python train.py --n_layer=10 --d_model=256 --n_head=8 --n_kv_head=8 --head_dim=32 --d_mlp=704 --vocab_size=8192 --activation="swiglu" --norm="rmsnorm" --norm_place="pre" --norm_eps=1e-05 --positions="rope" --rope_base=1000000.0 --rope_fraction=1.0 --qk_norm=true --attn_scale=0.198 --bias="none" --tie_embeddings=false --parallel_block=false --init="trunc" --init_std_qkv=0.0407 --init_std_o=0.0506 --init_std_up=0.0583 --init_std_down=0.0583 --optimizer="muon_hyperball" --lr=0.0149 --lr_mult_o=0.815 --beta1=0.95 --lr_head=0.00976 --grad_clip=0.5 --warmup_steps=0 --schedule="wsd" --decay_fraction=1.0 --decay_shape="pow" --final_lr_fraction=0.0 --batch_tokens=65536 --seq_len=512 --doc_mask=true --train_tokens=442400000 --steps=6751 --dataset="wikipedia_en"
Each number is 128 + 24 x the weight over the matrix's rms, rounded and kept within 0 to 255. Layers, rows and columns count from 0.

# layer 2 attention value, 256x256, rms 0.0556, rows 36-46, columns 192-255
[[ 35 103 125 141 100 169 155 141 143 116 145 131 126 175 160 116 145 146 126 134 130 137 148  98 147 116 220 150  67  97  88 117 118 122 126 123  76 185  89 115 123 138  98 142 125 106 120 115 165  75 115 143 178 205 134 167  86 112 105 124 167  50 111 133]
 [ 33 106 112 161  68 134 142 125 130 172  95 166 122  36 108 198 108  93 100  87 118 191  73 157  98 148 133 131 113  97 108 113 119 114 171 106 108 116 159 153 123 130 130 137  52  89 103 197 146 112  82 125 116 140 121 143 151 108 119  94  78 178 175 122]
 [134  90 124 119 118  95  95 123 139 168 191  76 141 120 140  87 110 115 133 167  71 150 116 128 192 123 124 114 114 133 118 178 119  99 170 136 116 142 188  90  98 123  60  98 116 117 111  54 177 175 124  92 134 116  97 140  56 100 156 115 152 154 166 136]
 [137 154  99  95 142  36 180 117  87  98 120  91 184 133 140 128 172 100 143 126  79 151 107 142 123  58 157 136  60  82 165 105 135 164 151 126 151 131 137 162 146 136 126  72  75 153 178 154 108 138 121 121 101 120  96 103 145  86 101 136 149 148 115 113]
 [ 77  70 174 167 106 126 172 109 136 109 101 153  98 171  88 110 129 144 120 145  70 161  61 150 132  90  73  88 118  44 161 120  83  84 121 187 153 153 139 142  84 130 163 195 116  59 157  86 156 168 122 129 107 129 123  71 142  60 164 124 109 208  81 102]
 [120 151 143 133  83 114  92 105 175  95 154  42 172 129 139  89 112  93 131 108 111 161 114 139 141 125 176 140 168 135 101 131 163 102 164 155  92 126 143 166 103 133  91 163 123 166 162  77 161 148 116 159 128 159  66  84 115  73 160 106  94 135 136 123]
 [115  89 123 110 116  87  81 141 155  76 155  29 137 100 128  94 164  81 133 122 112 148 153 111 131  46  55 159 103 104 137 215 123 157 133 144  90 129 195  77 146 102 123 136 137  79 158 107 156 185 155  82 120  99  92 160 105 133 154  78 111 126 129  96]
 [164 130 143 152 181 122 127 147 161  74 111  74 162 195 117 148 153 150 129  17 146 127 131 131 132 114 140 133 131 155 125  73 148 113 136 136  88 121  77 101  93 130 153 114 169 130 107 114 155 117 174 151 148 117 134 177 150 192 119 133 124 110 142 157]
 [140 181 155 150 144 209 134 129 129 152 169 130 171 139 192 173 134 161 139  99  91 151 106  55 157 112  94 162  76 195 118 120 151  80 142 137  81 111  58 186 178 106 145 120 210  94 192 138 111 157 196 131 187 141 123 147 114  93  87  96 146 131 123  84]
 [193  83 134  96 192 143 140  89 116 148 111 145 150  49  47 185 126 186 125 125 102 110 179 111 122 132 131 137 118  71 126 104 182 169 209 150  86 135 132 181 154 140 180 140 141 159 129 126 184  54 170  97 140 180 126 120 167 167 102  72 116 156 164 161]
 [ 76 200 220 142 152 142 119 133 136 142 106 166 126 145 107 153 130  53 106 182 171 133  69 175  53 164 110 158 123  96 154 128  57 152 174 137  59 101 147  90  96 104 110 175 143  61 139 188 127 169  89  74  96 104 117 146 157  97 143 164 119 147 120 114]]
# layer 2 attention output (transposed), 256x256, rms 0.0507, rows 36-45, columns 192-255
[[185 175 121 114  94 111 133  75 132  96 168 122 151  73 134 127 100 207 140 128 144 127 159 178 131 146  78 122 171 151 141 121  95 196 139 118 163  88 158 102 133 109  84 161 117 147 143 200  90 140 154 100  71  61  92 135 130 148 141 150  78 133 105 143]
 [188 140 184 171 180 161 153 141  91  96 189 114  95 229 101  71 117 178 163 155 134  83 164 113 116 153 175 122 127 111 106 141 142 131  96 165 172 194 178  74 159 134  82  90 157 106 134 126 109 145 133 141 172 168 122 104 105 155 118 117 134  65 101 124]
 [ 94 133 115 167 143 164 133  94 136  99 100 198  79  94  85 160 135 129 127  78 110 169 166  97 125  66 116 142 111 121 176  60  82  90  84 170 180 134 156 115 152  87 150 140 159 132 144 134  79 110 147 176 164 128 120 154 109 111 139 106 106 146 159 114]
 [162  44 105 146 110 197 154 181 172 131  87 100 127 129  90 120  21 159 141 140  93  98 124 168 149 154  89 140 148 149 110 156 172  92 111 173 162 120 118  81 109 154 131 198  91 117  58 119 139  75 133 130 181 140 113  83 137 167 110 147  90 155 168 128]
 [156 132 121 102 162  95 146  95 137 146 131 137  95 112 120 152 172 182 132  32 119  88  94 116 113  99 187 147 140 149 135 111 128 195 116  85 168  93  81 152 170 160 108  58 175 167 117 128  51 136 148 130 120  82 124 181 150 132  48 132 135  71 168 103]
 [167 107 128 115 134 139 171 129 131 131 103 174  63 147 124 131 140 181 165 168 138 137 112 130 152 104  64 163 104  75 161 121  96 118 117 139 152 108 193 129 157  75 168 125 162  82  73 204  84  94 153 143 125 108 129 132 121 154 128 114 145  94 144 189]
 [147 130  73 162 151 190 155  70 146 181 158 220 120 151 142 209 169 241 108 105 110 130 110 131 123 136 221 160 133 146 156  56 125  93 172 142 111 119 116 174  74 167 106 112 138 148 103 148  65  84  79 139 108 127 137 123 140 112  88 104 135 119 113 115]
 [ 80 151  44 104 184 150 128 158  99 156 166 138  83  13 166 133 112 118 123 160 142 141 103 150 125 157  97 110 171 130 135 121 123 124  69 200 193  75 102 149 100 182 147 150  77 118 179 115 118  72  91 140 106 178 152 123 150 115 120 141 101 151 160 148]
 [146  84 122 106 159  77 166  93 132  63  90 114 163 158 115  93 116  79 111 138 162  83 114 101  84 144 122 108 181  85 143 153 178 153  94 117 120  73 140  73  97 153 149 155  69 166  79 129  79 124  87 127 144 138 142 100 173 169 151 161 167 123 130 205]
 [119 147 149 144  70 131  71 140  51  71 185 119 121 148 225 116 160 118 104  89 148  78 111 122 109 158 224 129 211 180 116 111 110  64  71 188 188 104  89 120  69 161 110  92  87  62  88 225  77 161  76 135  94  96 170 152 114 116 120 117 149 106 101 144]]